config.toml
extras = ["local attention windows", "shifted keys", "a norm inside the MLP", "value embeddings", "hashed n-gram embeddings", "a smear gate", "an embedding shortcut", "learned residual scales", "skips across layers", "capped logits"]
warmup_steps = 381
final_lr_fraction = 0.1
batch_tokens = [32768, 65536, 131072]
Each number is 200 + 20 x the weight over its row's rms, rounded and kept within 0 to 999. Layers, rows and columns count from 0. The size before them is the row's rms in percent of the matrix's.

# down: layer 6 MLP down (transposed), 1280x320, rms 0.053, rows 871-913, columns 80-159
# up: layer 6 MLP up, 1280x320, rms 0.0474, rows 872-913, columns 80-159
down871,098,192,212,226,174,182,178,179,204,184,251,216,164,199,214,182,185,201,184,220,214,206,138,183,196,201,181,236,162,205,212,184,219,202,183,192,222,241,219,215,203,174,194,202,217,185,179,201,198,215,177,175,166,177,234,192,199,173,216,193,181,204,180,193,213,183,207,198,188,203,218,215,206,203,219,204,224,167,184,194,220
up872,099,180,211,176,211,199,198,226,186,232,189,214,182,185,172,197,205,229,201,227,209,186,215,168,180,189,210,239,219,184,148,210,152,193,256,213,206,198,196,205,220,182,179,181,235,209,174,151,199,205,198,181,192,187,156,198,235,184,168,209,185,167,221,195,204,193,230,203,204,240,212,167,190,192,228,212,191,217,197,183,188
down872,105,159,214,211,168,234,204,204,214,197,207,191,184,200,134,212,159,166,213,193,198,198,193,215,223,203,185,207,197,192,181,212,188,200,217,193,201,214,210,211,195,221,190,224,194,203,152,198,195,184,191,200,224,209,189,213,179,164,189,176,164,178,219,192,200,215,189,207,211,187,193,194,171,173,190,214,200,206,193,194,180
up873,102,205,159,161,192,214,190,236,196,188,173,194,188,209,187,213,197,218,210,205,201,217,201,211,196,244,228,159,160,172,178,203,217,184,206,220,172,207,206,212,233,183,194,189,188,206,204,217,207,231,186,187,161,216,179,201,216,194,227,214,200,186,215,185,265,184,207,188,159,198,228,178,213,188,187,221,164,196,204,184,201
down873,109,213,203,223,219,209,206,192,207,199,210,180,173,189,210,204,176,180,210,172,189,220,212,214,202,181,215,189,221,205,158,187,222,181,209,191,186,245,215,194,191,241,169,210,199,167,180,194,159,218,220,232,175,202,178,207,225,194,201,204,217,230,210,210,216,215,249,207,199,204,187,187,137,236,167,202,193,176,188,192,200
up874,101,189,191,166,196,204,203,213,200,187,225,162,196,191,185,234,206,200,164,183,205,158,187,193,186,170,205,143,235,209,216,189,197,175,194,194,166,179,220,224,186,184,206,198,215,231,207,149,184,194,207,197,188,187,206,192,183,228,152,207,194,213,196,200,209,225,169,191,216,219,223,240,232,188,182,210,222,218,175,206,183
down874,103,218,219,192,221,224,225,220,176,209,213,178,222,213,186,210,229,186,210,211,170,201,198,249,172,189,204,225,228,137,179,208,198,206,222,219,147,197,222,224,173,207,206,176,187,216,189,186,201,198,210,213,179,211,198,232,203,218,188,213,218,205,191,199,216,221,188,162,212,185,209,192,201,184,197,227,214,174,208,188,205
up875,105,204,172,170,198,226,218,173,170,174,144,189,177,207,210,215,188,204,176,212,235,200,186,214,210,248,161,211,198,210,203,220,219,196,243,162,212,173,213,195,210,190,216,220,228,205,190,159,189,197,174,198,185,215,208,213,206,190,191,182,233,211,220,200,242,187,169,225,173,179,190,203,221,204,232,210,215,200,173,225,202
down875,091,202,205,218,209,219,219,209,194,196,187,241,212,191,178,192,166,196,203,207,181,176,194,326,222,183,205,225,209,237,206,234,191,172,214,217,208,217,177,184,184,235,225,177,215,225,199,225,189,226,185,193,208,214,183,178,206,208,208,200,199,187,208,175,201,163,212,210,198,217,205,215,194,192,194,191,208,212,193,182,235
up876,095,201,214,204,168,232,219,189,193,169,186,229,191,174,178,216,200,177,212,194,222,201,204,171,177,169,224,209,170,183,217,204,216,226,202,191,187,208,183,218,229,210,177,170,189,237,233,191,179,168,225,210,186,225,164,187,181,205,191,171,204,224,208,195,193,180,217,231,213,209,200,205,184,189,177,186,188,184,193,181,217
down876,094,203,198,197,205,177,217,224,166,201,214,207,203,204,228,243,206,197,194,176,223,205,199,218,188,214,163,230,179,164,212,205,205,212,215,180,213,189,195,213,216,197,184,207,200,209,236,213,222,226,212,206,209,179,226,178,202,171,215,220,198,194,219,202,214,221,215,215,196,177,217,202,223,220,205,231,172,236,216,196,221
up877,098,183,199,202,203,200,233,209,172,185,174,217,212,190,197,201,236,204,215,147,203,204,211,191,214,198,214,225,163,249,190,224,180,232,169,204,215,179,214,175,212,193,221,219,206,213,176,185,166,251,220,202,228,216,198,192,198,209,173,209,190,180,219,197,199,201,198,214,193,210,195,187,184,224,215,184,221,188,182,164,240
down877,097,221,185,206,197,219,194,171,187,189,172,194,179,220,235,203,200,190,178,187,214,211,189,127,200,214,179,214,197,224,209,202,180,221,199,176,223,171,203,238,196,200,217,197,189,186,219,193,216,186,202,217,176,167,200,182,190,196,177,198,198,188,170,169,178,224,172,190,184,196,199,217,201,178,226,209,230,186,216,200,227
up878,095,191,193,196,225,249,176,178,188,179,189,211,199,205,221,222,191,223,164,176,224,202,181,195,214,206,164,174,226,212,181,196,185,204,211,221,165,197,262,167,200,205,202,182,234,212,238,197,204,187,198,206,203,178,173,216,200,184,196,201,214,195,208,249,193,174,213,206,198,230,185,187,215,216,195,182,211,203,185,209,207
down878,096,198,164,198,216,210,199,206,189,204,196,218,180,161,173,173,181,192,186,212,231,171,175,236,188,190,227,209,154,204,192,207,232,197,199,201,199,203,163,226,225,188,170,184,191,202,202,214,149,166,207,197,218,213,258,204,184,215,194,214,205,170,258,205,204,205,225,190,185,186,193,221,205,209,220,186,202,184,195,175,200
up879,105,190,166,191,208,238,172,181,186,201,190,213,206,207,179,218,198,174,214,187,216,181,197,160,196,206,224,181,194,193,171,177,197,210,169,194,182,215,194,216,258,201,210,209,216,194,216,211,209,174,191,202,201,225,191,176,212,193,173,158,202,220,206,180,213,205,185,184,218,163,148,231,207,191,238,180,217,169,157,216,205
down879,105,200,180,162,214,208,194,198,203,166,235,164,177,195,220,162,214,225,199,192,176,229,196,198,167,224,221,202,217,214,180,213,219,211,201,211,202,193,208,207,201,190,248,170,238,192,190,187,190,194,211,223,220,196,206,220,156,199,221,187,211,201,193,207,220,178,161,209,197,199,178,216,202,204,201,177,201,228,166,201,198
up880,094,229,181,195,206,232,199,187,186,232,199,243,215,191,178,188,191,225,201,198,173,203,216,195,197,218,178,197,196,185,188,200,205,195,180,203,206,242,210,195,198,186,199,219,174,196,210,171,228,187,153,179,205,228,198,202,170,205,176,201,204,204,189,168,202,183,162,206,201,214,189,234,194,215,241,195,201,192,193,202,218
down880,099,182,176,184,241,208,175,198,218,168,200,202,212,196,200,191,205,199,215,206,197,232,182,231,173,189,179,201,190,221,192,232,202,240,186,176,207,214,221,195,223,165,166,181,186,187,199,197,194,156,190,204,198,191,218,173,193,214,204,184,223,184,152,206,185,208,186,209,209,186,194,200,221,188,194,182,205,187,176,174,184
up881,093,213,137,184,181,170,162,198,208,216,202,215,210,205,171,210,174,196,225,194,202,223,153,213,212,207,201,161,221,216,176,217,227,211,198,194,222,222,201,195,198,182,172,211,182,195,237,204,195,172,221,207,173,200,201,205,186,189,205,186,172,231,203,165,205,204,178,176,184,196,209,226,200,208,216,204,188,220,222,220,218
down881,093,165,190,220,223,189,208,216,213,186,183,218,203,191,204,205,189,176,196,202,197,218,198,228,199,231,193,233,246,212,217,205,201,200,197,205,162,212,188,244,208,163,212,216,222,215,177,171,169,217,210,203,157,174,179,200,204,208,202,213,237,163,209,228,209,198,203,196,169,231,229,210,175,210,207,222,193,192,195,196,183
up882,105,189,196,185,191,188,177,180,218,198,175,168,229,143,171,179,184,190,194,149,182,186,195,176,197,197,180,172,212,217,204,204,213,196,197,201,178,206,200,210,193,253,198,232,192,189,201,199,197,202,205,240,176,240,207,207,215,180,210,218,201,206,187,192,228,178,175,205,209,201,199,212,202,199,209,195,164,209,216,175,201
down882,106,177,206,201,192,235,218,186,179,205,209,199,223,212,204,203,184,190,194,235,211,159,221,220,205,232,178,234,190,221,202,205,208,176,180,192,205,212,203,210,214,210,206,209,207,209,192,239,220,224,204,198,203,213,200,220,191,195,170,193,208,168,225,208,201,188,170,207,217,201,200,181,219,163,226,182,207,189,195,208,203
up883,091,221,207,209,215,200,191,210,186,180,214,230,197,185,201,173,191,186,196,192,193,202,209,217,217,150,149,171,204,217,198,194,217,198,192,203,196,172,210,201,182,224,212,211,182,182,177,218,209,222,199,226,175,191,192,226,203,188,193,202,205,180,152,244,187,190,195,221,169,220,185,195,230,235,231,203,215,226,185,158,177
down883,095,209,188,208,210,174,199,168,188,172,218,219,212,163,201,191,184,175,177,193,211,183,203,247,192,191,181,225,209,178,200,154,207,221,168,206,216,211,213,194,187,213,206,225,211,217,190,183,228,172,188,185,192,204,198,183,233,193,214,176,178,197,125,193,172,186,191,156,212,221,184,174,219,217,220,181,200,200,201,188,193
up884,096,219,212,209,167,227,234,225,219,223,180,224,164,195,175,180,193,218,158,189,219,197,179,191,184,168,217,205,214,210,210,212,211,181,241,187,194,175,170,188,181,192,180,200,181,210,221,223,157,188,210,188,190,217,243,231,200,185,181,220,208,202,196,199,200,202,182,197,178,195,219,188,212,193,233,225,230,176,186,186,165
down884,106,207,214,217,196,214,212,180,200,210,216,223,192,214,191,172,193,209,214,190,177,204,188,222,196,204,193,196,221,165,206,219,213,197,190,200,205,222,195,151,196,232,195,196,214,225,199,221,161,200,174,197,201,210,177,212,223,163,198,208,223,183,196,155,209,190,192,182,205,226,194,177,166,203,219,175,194,215,184,177,209
up885,105,203,186,201,207,171,190,157,204,161,181,175,189,203,190,225,221,182,207,167,220,234,215,191,232,126,177,224,184,220,206,188,171,244,189,172,205,167,217,216,194,185,196,196,179,213,246,190,218,226,181,215,205,177,186,167,213,186,177,170,224,211,212,231,243,205,184,237,211,191,205,198,205,201,196,227,207,184,191,211,205
down885,094,202,187,177,183,201,212,184,215,213,198,213,154,183,213,192,174,195,205,202,218,192,214,210,223,192,232,207,157,199,206,208,206,221,181,190,208,178,204,245,197,220,184,189,176,213,198,189,230,187,194,208,175,216,200,211,191,181,216,211,189,188,203,184,204,191,194,208,208,175,190,257,151,202,186,223,198,207,207,242,200
up886,101,232,202,213,196,199,182,215,176,210,214,207,200,166,195,183,198,180,168,193,233,183,175,205,180,172,153,196,186,227,174,218,194,194,209,206,184,184,208,210,176,204,188,221,211,206,173,241,197,154,178,185,180,155,194,208,203,188,189,183,181,189,223,203,216,218,191,223,187,185,214,192,176,234,201,208,251,187,205,177,202
down886,096,215,187,208,186,200,202,200,203,200,230,187,204,167,187,222,191,191,213,198,186,188,206,241,210,208,210,204,208,205,185,221,191,211,195,214,226,147,266,206,180,216,175,195,190,195,218,199,222,194,230,180,161,200,234,210,169,233,185,202,179,212,209,209,179,205,223,202,229,209,192,174,204,193,203,170,157,203,211,237,185
up887,099,175,166,215,202,200,219,221,184,220,172,190,228,173,181,232,176,193,175,207,203,198,203,196,202,178,195,230,220,220,206,202,237,201,167,188,152,187,230,190,180,179,200,222,215,183,232,188,160,197,192,206,198,191,202,233,205,196,193,230,199,209,162,190,176,197,174,210,143,208,182,169,209,217,181,210,192,189,195,191,192
down887,107,196,190,205,173,185,243,193,186,198,205,181,230,197,201,220,163,200,191,174,227,223,191,220,190,228,231,223,205,222,201,168,184,238,250,217,182,167,197,215,225,178,201,185,198,189,200,223,229,187,178,204,216,212,208,209,197,206,207,184,200,222,202,148,180,178,212,233,210,214,205,190,192,232,184,227,183,223,179,188,198
up888,103,168,195,221,179,246,184,240,181,206,192,237,223,222,177,177,177,181,185,188,222,226,204,189,187,223,188,213,196,208,192,222,203,224,201,199,171,219,201,197,206,178,196,212,213,197,192,206,207,191,187,195,195,197,169,205,212,162,208,224,203,224,244,220,229,195,200,183,207,239,214,216,220,186,192,208,242,194,179,189,235
down888,106,220,198,191,192,185,217,242,202,209,198,211,209,195,204,202,187,161,196,192,202,238,171,198,178,171,200,181,214,210,210,210,203,240,214,210,212,231,194,224,220,198,254,211,177,215,211,191,206,184,226,185,229,182,181,185,181,194,205,219,161,212,209,202,215,225,198,229,142,158,186,202,171,221,206,246,192,190,212,200,197
up889,112,187,192,227,208,210,213,188,155,206,181,232,183,189,190,195,194,182,195,148,187,207,183,152,214,224,203,225,212,231,218,162,199,210,199,164,193,207,191,195,238,223,186,225,205,192,205,158,210,203,216,216,179,191,215,214,195,184,166,195,196,204,211,220,218,197,158,225,189,188,205,190,206,216,204,208,185,203,174,238,214
down889,111,184,263,206,209,224,197,191,172,184,192,184,183,220,214,225,189,216,183,199,161,229,179,101,209,204,197,211,188,183,183,189,167,187,191,200,210,199,155,173,193,249,196,202,172,188,210,192,196,180,185,194,194,198,205,198,205,205,219,209,240,181,227,182,206,199,200,166,205,212,207,198,191,239,204,206,189,157,165,234,195
up890,108,175,193,217,187,215,139,184,204,233,200,188,178,179,208,166,197,182,183,230,243,209,207,169,224,182,176,222,173,189,192,230,226,214,198,168,204,202,161,180,258,224,160,214,221,181,222,195,189,182,196,215,205,178,205,192,180,205,194,212,196,215,203,182,181,174,208,187,182,222,223,206,210,208,217,187,213,204,143,184,208
down890,110,171,180,205,200,192,173,227,154,235,166,185,178,196,187,189,198,184,207,210,207,221,191,198,193,234,177,209,202,175,183,206,162,149,191,210,238,208,183,198,241,184,175,209,194,207,183,197,189,213,223,206,195,202,184,203,210,188,190,187,206,185,200,211,194,235,195,187,184,181,210,209,178,189,189,194,211,178,200,231,177
up891,096,173,201,212,199,202,207,189,201,173,181,201,200,190,210,196,222,163,263,188,195,176,177,178,185,193,200,191,165,240,207,195,173,187,193,174,217,188,203,214,175,209,236,197,184,200,241,165,207,185,220,193,216,183,180,166,183,204,181,188,196,207,178,213,183,211,194,214,183,168,195,172,207,200,216,204,242,207,181,199,253
down891,097,190,213,202,230,181,184,178,196,192,179,223,214,193,184,231,223,226,239,174,205,204,179,181,230,187,194,205,193,209,206,208,228,193,186,229,182,220,203,219,182,227,228,200,153,185,232,171,210,190,168,164,171,193,186,175,193,214,211,198,213,205,208,198,188,224,213,221,188,200,208,191,198,220,194,217,215,243,188,206,171
up892,075,198,179,209,204,169,226,179,166,199,196,233,192,162,192,226,229,182,231,220,169,174,169,196,177,234,221,216,211,201,218,176,225,151,208,190,195,221,206,210,211,205,219,243,215,193,192,187,222,192,210,189,178,185,195,209,180,178,219,214,208,160,196,231,214,226,215,206,217,190,172,199,223,236,218,185,218,172,194,192,234
down892,089,186,169,218,169,222,202,201,179,223,195,182,225,179,179,201,222,201,200,165,194,221,189,222,192,192,201,189,200,216,211,236,221,225,162,168,180,162,233,219,218,209,213,187,206,199,198,207,180,242,206,195,178,198,196,163,195,229,220,213,203,213,171,216,189,241,194,222,200,172,226,213,191,187,198,230,216,174,227,186,204
up893,095,171,205,219,205,248,186,208,197,186,169,200,204,229,196,217,181,231,219,200,216,198,219,174,182,233,178,146,208,165,204,239,182,176,146,179,207,166,183,222,243,214,228,210,199,198,239,195,197,190,205,208,202,169,168,205,176,223,191,164,223,195,205,219,222,191,190,198,201,177,175,188,178,187,223,187,218,218,172,216,204
down893,098,176,202,198,220,226,202,214,189,181,212,162,179,225,199,175,175,200,233,196,159,181,198,165,195,200,178,214,210,186,202,188,220,206,182,192,204,182,164,204,227,223,194,217,217,226,178,165,189,200,181,254,214,225,176,196,194,192,170,174,186,179,227,169,198,216,204,198,169,190,174,190,185,224,164,202,208,244,200,244,182
up894,106,225,201,183,206,190,187,228,184,193,177,208,212,200,194,192,145,179,176,187,184,207,203,180,212,225,218,220,187,193,206,193,196,201,187,164,209,223,214,204,215,201,212,193,217,195,177,219,167,233,215,185,210,181,214,228,203,210,168,236,222,180,176,238,194,244,191,205,192,218,185,214,221,212,180,180,208,179,227,179,233
down894,106,216,217,202,187,160,154,206,181,181,192,189,245,229,180,170,203,217,213,218,199,204,196,156,199,169,253,220,177,215,216,197,231,211,225,214,179,193,195,166,221,196,229,204,200,177,183,187,157,227,205,196,208,225,226,216,192,220,184,184,187,208,186,235,173,205,188,184,218,211,180,187,211,212,170,181,170,154,186,214,215
up895,096,192,174,211,170,200,219,221,196,206,192,200,207,197,173,206,204,192,207,209,200,172,178,198,202,178,212,214,221,212,215,194,208,197,172,195,187,193,198,206,210,219,208,185,200,217,190,217,173,209,205,198,241,202,178,160,194,197,201,181,220,223,238,202,174,187,181,250,211,189,215,222,188,195,224,174,205,227,195,224,192
down895,091,208,210,183,201,198,240,177,212,216,208,167,219,196,251,219,216,192,170,209,212,231,210,207,223,187,202,183,188,198,176,203,203,188,209,179,192,220,201,187,180,190,214,200,202,181,206,189,197,183,213,233,204,188,192,191,199,214,158,215,204,204,205,205,232,219,265,164,195,232,178,175,215,196,194,216,188,208,178,190,204
up896,094,208,203,204,202,229,185,242,213,217,189,191,196,166,199,190,210,205,185,190,194,228,215,194,168,174,194,201,185,211,176,209,219,169,237,206,184,206,177,210,203,214,180,209,212,194,203,202,203,198,209,215,192,198,221,229,249,215,149,206,192,212,231,197,166,205,179,185,187,234,171,192,216,204,213,200,198,240,221,185,178
down896,092,196,187,190,188,200,215,230,235,193,187,192,180,233,226,189,215,179,239,177,201,181,195,228,227,161,220,195,194,175,215,183,194,215,193,185,196,155,205,204,218,251,198,190,192,207,217,214,194,190,193,193,248,242,168,204,216,224,209,213,196,195,202,220,192,219,132,213,190,161,215,204,184,196,214,250,191,224,233,210,181
up897,098,214,201,193,168,203,198,191,206,180,168,189,212,208,174,213,171,201,215,208,172,206,218,183,186,189,202,229,191,211,197,169,188,221,227,194,211,201,242,222,166,253,196,230,181,204,199,211,197,192,218,187,202,207,165,189,195,205,202,192,213,173,234,222,233,202,201,193,207,217,203,196,189,155,199,207,192,201,175,216,217
down897,098,188,223,214,200,213,161,217,207,187,218,165,178,213,244,204,212,175,181,181,179,172,225,163,187,210,193,204,208,175,172,196,200,205,180,202,221,222,201,212,189,228,212,206,207,231,178,202,203,193,215,217,220,206,188,208,209,160,194,198,241,217,246,228,222,217,205,207,204,179,221,208,190,215,217,140,211,201,192,224,186
up898,094,200,199,182,173,205,190,231,164,219,203,219,212,187,174,187,204,208,181,184,191,182,199,183,157,195,207,181,224,202,197,196,207,204,209,187,229,183,214,218,207,243,178,241,175,206,198,182,206,182,213,179,208,191,220,158,180,199,169,157,176,173,207,186,220,209,169,178,215,167,214,215,205,229,199,226,178,185,234,170,178
down898,088,197,206,233,236,195,203,204,201,161,208,191,192,196,177,198,175,217,213,202,232,222,198,236,225,224,205,203,199,169,192,182,233,163,212,211,178,190,213,182,210,203,210,194,242,182,220,182,202,185,172,181,189,195,206,213,199,245,216,218,228,219,198,198,226,214,199,209,227,189,174,192,189,196,159,200,233,195,197,207,202
up899,095,222,173,189,175,233,189,182,177,218,208,161,192,216,186,192,192,202,180,182,193,216,198,189,214,191,186,200,195,176,207,210,227,184,220,197,205,195,186,205,179,224,213,231,212,219,196,193,257,203,198,223,210,215,223,216,199,206,225,175,196,204,217,212,204,187,188,180,203,225,223,247,175,177,229,222,208,170,148,179,146
down899,093,215,224,197,205,227,184,206,194,213,175,218,222,221,225,208,220,209,218,191,175,185,195,189,180,182,151,225,189,249,202,199,226,214,205,190,176,210,187,167,209,166,180,199,216,209,179,183,171,195,193,180,205,192,213,208,212,233,233,186,208,189,199,196,214,200,236,184,156,174,187,201,210,210,216,202,242,170,183,208,192
up900,110,225,171,193,185,232,176,205,191,187,193,210,187,181,190,171,200,209,211,201,217,175,194,165,219,218,194,195,166,207,215,195,182,235,211,179,202,188,229,186,256,178,195,208,209,195,201,195,193,232,227,211,181,183,221,187,187,187,209,214,186,198,199,205,210,195,209,183,157,206,208,185,216,223,187,207,201,231,192,194,226
down900,108,178,193,204,208,202,212,196,203,200,199,237,179,185,197,197,202,188,236,196,241,165,178,193,224,210,193,196,188,207,195,178,207,180,213,188,219,180,197,165,199,158,213,172,184,160,216,222,210,218,223,203,202,209,173,206,161,161,188,197,186,219,253,199,209,160,215,182,194,206,172,206,215,211,217,182,170,217,147,177,195
up901,095,216,210,207,223,194,190,188,228,212,225,190,213,182,187,203,183,193,206,208,203,170,212,200,200,177,182,185,208,229,155,236,243,196,214,181,192,202,184,226,206,196,218,208,168,171,200,201,228,214,177,236,198,271,170,201,143,195,200,188,186,182,219,199,220,188,213,169,195,202,219,206,205,200,216,212,169,202,187,204,167
down901,103,176,210,203,222,201,221,243,186,193,212,206,211,216,172,192,179,182,196,164,243,219,208,184,182,201,225,205,218,224,195,184,191,193,213,188,187,192,193,223,193,203,215,172,210,198,164,185,158,182,180,214,214,241,220,175,254,214,198,206,192,173,258,191,199,223,205,205,216,190,201,177,208,201,224,201,182,182,212,188,194
up902,098,179,162,178,220,213,192,240,172,202,190,211,239,170,214,212,204,177,168,203,191,224,192,173,167,208,217,220,217,181,178,165,199,222,209,204,222,202,151,216,224,225,228,211,218,191,191,181,211,216,170,202,180,242,242,239,169,237,227,159,238,197,198,208,208,176,169,213,179,224,217,213,207,196,164,224,171,169,173,200,219
down902,096,205,206,207,214,202,214,212,201,199,229,157,183,192,220,237,188,195,193,198,177,228,205,163,206,227,237,169,188,211,202,191,190,217,201,152,167,215,177,205,231,167,173,185,165,216,178,212,191,157,207,215,202,189,186,220,216,235,183,215,220,224,216,152,204,220,242,225,211,202,184,189,188,169,211,191,214,177,207,200,214
up903,095,211,192,218,191,200,172,181,196,189,196,159,176,188,176,187,206,186,185,201,199,194,229,188,197,244,203,207,216,205,195,175,174,188,213,185,201,208,189,207,188,176,207,205,246,158,187,165,209,249,207,221,208,200,208,199,228,197,199,199,193,178,189,197,198,171,199,225,211,160,232,207,206,205,182,199,178,211,206,201,205
down903,092,192,176,183,203,206,168,191,186,195,171,183,245,167,204,219,233,252,194,218,191,212,192,192,211,188,210,209,185,207,209,175,195,217,217,194,216,192,201,226,179,167,214,186,216,190,219,188,231,231,213,207,199,188,235,202,189,210,197,211,185,174,191,183,202,187,207,218,200,170,225,214,218,211,161,232,212,198,215,190,217
up904,102,206,190,162,188,211,209,199,189,187,192,201,182,174,206,200,201,167,181,212,186,195,215,175,204,221,185,176,186,184,217,244,235,243,166,192,206,191,186,170,210,198,195,220,177,206,227,182,186,204,206,229,194,215,205,170,222,211,176,216,195,214,233,209,199,201,178,191,233,177,190,176,209,191,190,208,160,196,193,192,178
down904,102,217,209,191,191,179,198,204,200,201,188,190,205,209,212,202,210,232,194,192,210,191,208,209,199,211,195,195,153,190,233,191,159,172,208,199,234,183,214,211,238,156,200,172,187,228,229,205,172,196,204,166,205,204,205,194,212,191,208,208,196,167,209,216,233,186,221,182,214,220,181,193,168,213,190,166,225,177,194,175,188
up905,101,225,193,198,210,188,202,183,197,207,189,218,214,191,188,221,150,250,226,215,220,193,190,183,190,192,193,208,185,188,156,221,221,197,237,194,214,190,183,238,227,195,190,187,175,231,205,171,155,212,196,194,168,262,240,227,218,177,217,183,211,159,201,200,205,190,206,220,170,180,205,209,244,226,198,193,189,196,181,214,174
down905,106,190,226,250,193,223,205,183,195,199,193,208,222,213,186,205,175,181,159,233,241,195,208,228,223,210,247,190,185,221,197,226,191,189,188,182,222,192,174,226,207,188,197,187,166,176,223,168,203,206,232,200,201,227,216,213,205,201,250,211,219,189,170,206,180,199,197,174,201,209,146,212,201,219,189,192,217,196,199,186,183
up906,120,193,210,207,204,207,196,218,157,213,219,207,162,214,182,215,200,176,211,197,217,217,229,174,224,208,147,210,189,192,206,169,178,215,203,195,216,206,240,171,179,194,197,218,230,190,229,209,191,211,164,168,173,154,151,165,198,216,197,175,190,193,220,199,253,178,194,199,167,198,211,198,198,228,201,174,194,211,195,159,210
down906,095,193,204,203,214,221,217,199,207,181,198,215,159,211,208,200,201,223,221,202,211,167,197,204,206,208,173,197,189,215,197,200,214,240,209,203,203,161,199,160,174,235,228,210,220,176,224,187,200,227,195,203,166,195,187,185,200,169,219,184,191,233,215,205,211,178,200,204,181,211,181,211,187,228,214,199,198,199,200,168,223
up907,103,221,185,174,178,165,195,231,187,159,220,187,208,194,163,197,181,199,219,158,201,197,198,191,174,203,227,178,224,200,203,216,181,208,192,154,162,182,221,225,200,203,202,202,191,223,191,206,189,222,155,208,174,176,192,190,180,230,144,198,202,202,205,189,225,223,182,254,214,210,230,222,214,216,203,213,204,183,173,185,186
down907,094,155,173,239,191,179,190,204,182,192,212,218,174,202,210,180,196,213,209,183,173,212,199,252,206,192,224,198,201,205,189,180,195,208,229,198,195,201,208,195,183,190,223,173,172,194,198,176,201,170,194,222,193,188,234,223,171,190,217,175,229,232,209,234,211,195,191,199,186,234,193,180,171,195,181,212,199,195,207,199,199
up908,109,228,178,201,198,187,209,175,174,190,174,203,197,203,212,221,192,180,167,129,191,184,183,191,185,184,225,202,181,224,211,191,192,216,217,186,213,175,189,177,210,169,184,203,196,206,187,169,205,206,200,175,155,225,203,153,208,183,196,179,195,187,220,224,216,194,182,191,192,198,210,225,202,225,202,214,236,191,176,187,204
down908,100,177,197,199,168,207,225,198,194,155,207,197,203,224,180,215,174,193,179,210,197,220,220,184,184,190,160,187,218,237,203,217,183,207,240,183,194,218,194,230,183,190,204,200,178,185,235,212,168,210,208,163,167,193,196,203,175,182,206,188,195,202,207,160,203,201,220,196,188,228,201,200,197,190,188,198,213,208,204,193,181
up909,091,236,213,177,188,176,216,162,199,185,194,174,197,195,196,235,197,208,197,201,197,199,223,208,170,209,208,175,194,187,180,201,241,216,178,145,213,209,183,198,192,228,210,232,175,194,187,221,214,199,181,219,163,210,224,231,200,164,186,180,214,208,233,201,195,174,203,213,231,167,198,192,167,179,191,160,177,193,188,189,207
down909,093,201,191,206,197,182,240,212,203,208,196,179,188,211,191,234,191,172,228,189,176,198,209,220,178,205,206,198,262,187,221,197,228,186,205,217,204,177,220,165,190,193,215,197,228,194,197,210,170,163,204,171,218,206,216,170,219,195,200,172,231,179,184,214,215,233,202,181,199,181,174,186,214,207,222,191,213,225,196,181,209
up910,102,160,212,188,172,190,171,200,227,167,194,214,225,199,167,217,192,208,198,195,219,194,208,194,191,242,196,154,192,195,185,168,185,173,184,177,185,183,207,181,177,215,218,204,189,190,193,197,209,228,194,201,206,191,167,223,173,234,206,227,210,234,210,193,216,249,201,186,185,214,173,222,215,183,200,218,183,161,185,193,231
down910,102,217,210,221,189,191,212,226,204,192,197,208,218,207,183,235,172,183,174,209,204,230,207,237,208,182,202,231,220,169,190,216,220,222,213,169,190,170,210,205,200,197,210,199,172,218,209,217,194,210,206,206,191,216,197,194,199,209,209,169,191,208,170,201,200,172,173,229,218,233,178,207,212,187,220,193,205,168,207,218,159
up911,095,238,185,192,209,199,200,176,180,212,211,182,179,205,191,206,151,189,206,186,197,203,231,184,201,194,181,185,203,181,179,204,186,174,237,186,232,209,200,220,165,197,173,236,177,246,173,149,179,163,232,197,220,200,247,203,195,223,156,154,240,186,188,211,193,192,183,180,158,178,203,201,217,216,197,213,176,215,198,188,201
down911,099,213,189,214,191,181,197,242,205,199,183,185,192,216,210,196,185,251,216,184,189,240,195,202,164,198,229,214,188,174,184,186,220,218,173,201,214,186,201,201,187,193,194,204,206,188,194,211,218,176,179,162,186,201,205,181,209,188,197,200,202,196,183,202,210,196,206,167,170,207,179,194,196,242,196,202,211,192,213,180,190
up912,103,196,188,220,206,197,209,206,170,202,215,180,169,203,185,213,220,179,184,173,202,209,213,159,222,183,169,177,173,204,204,209,178,200,204,212,180,169,215,230,216,178,191,193,205,204,191,178,229,209,186,193,202,185,203,240,204,218,193,192,188,175,180,197,219,169,200,163,217,210,180,156,219,207,253,180,193,171,197,179,186
down912,104,229,200,201,161,185,222,193,199,172,228,209,202,223,173,196,224,197,216,192,178,202,241,206,207,219,177,188,189,184,166,177,199,219,190,180,201,172,177,178,198,212,206,203,201,190,203,207,220,198,177,210,201,202,177,203,230,190,164,193,214,215,191,187,195,186,190,179,164,175,196,173,214,172,217,174,197,172,217,206,160
up913,101,148,181,211,157,191,195,231,191,131,184,193,222,189,208,212,213,178,177,204,180,231,227,187,200,221,190,197,228,192,181,196,214,216,207,216,221,183,211,219,208,212,200,234,205,198,179,225,201,186,195,185,221,194,211,248,200,188,206,197,213,165,218,200,233,211,190,228,208,183,217,205,209,236,229,191,166,202,207,216,209
down913,094,214,214,217,208,209,186,192,156,221,222,157,201,190,197,183,171,179,188,226,192,205,228,228,194,202,192,211,218,193,168,198,235,245,200,200,181,194,199,205,230,217,216,185,209,247,197,213,205,193,212,215,205,184,234,205,202,224,177,151,205,227,210,172,197,236,224,219,238,191,205,182,179,198,180,164,225,228,181,195,200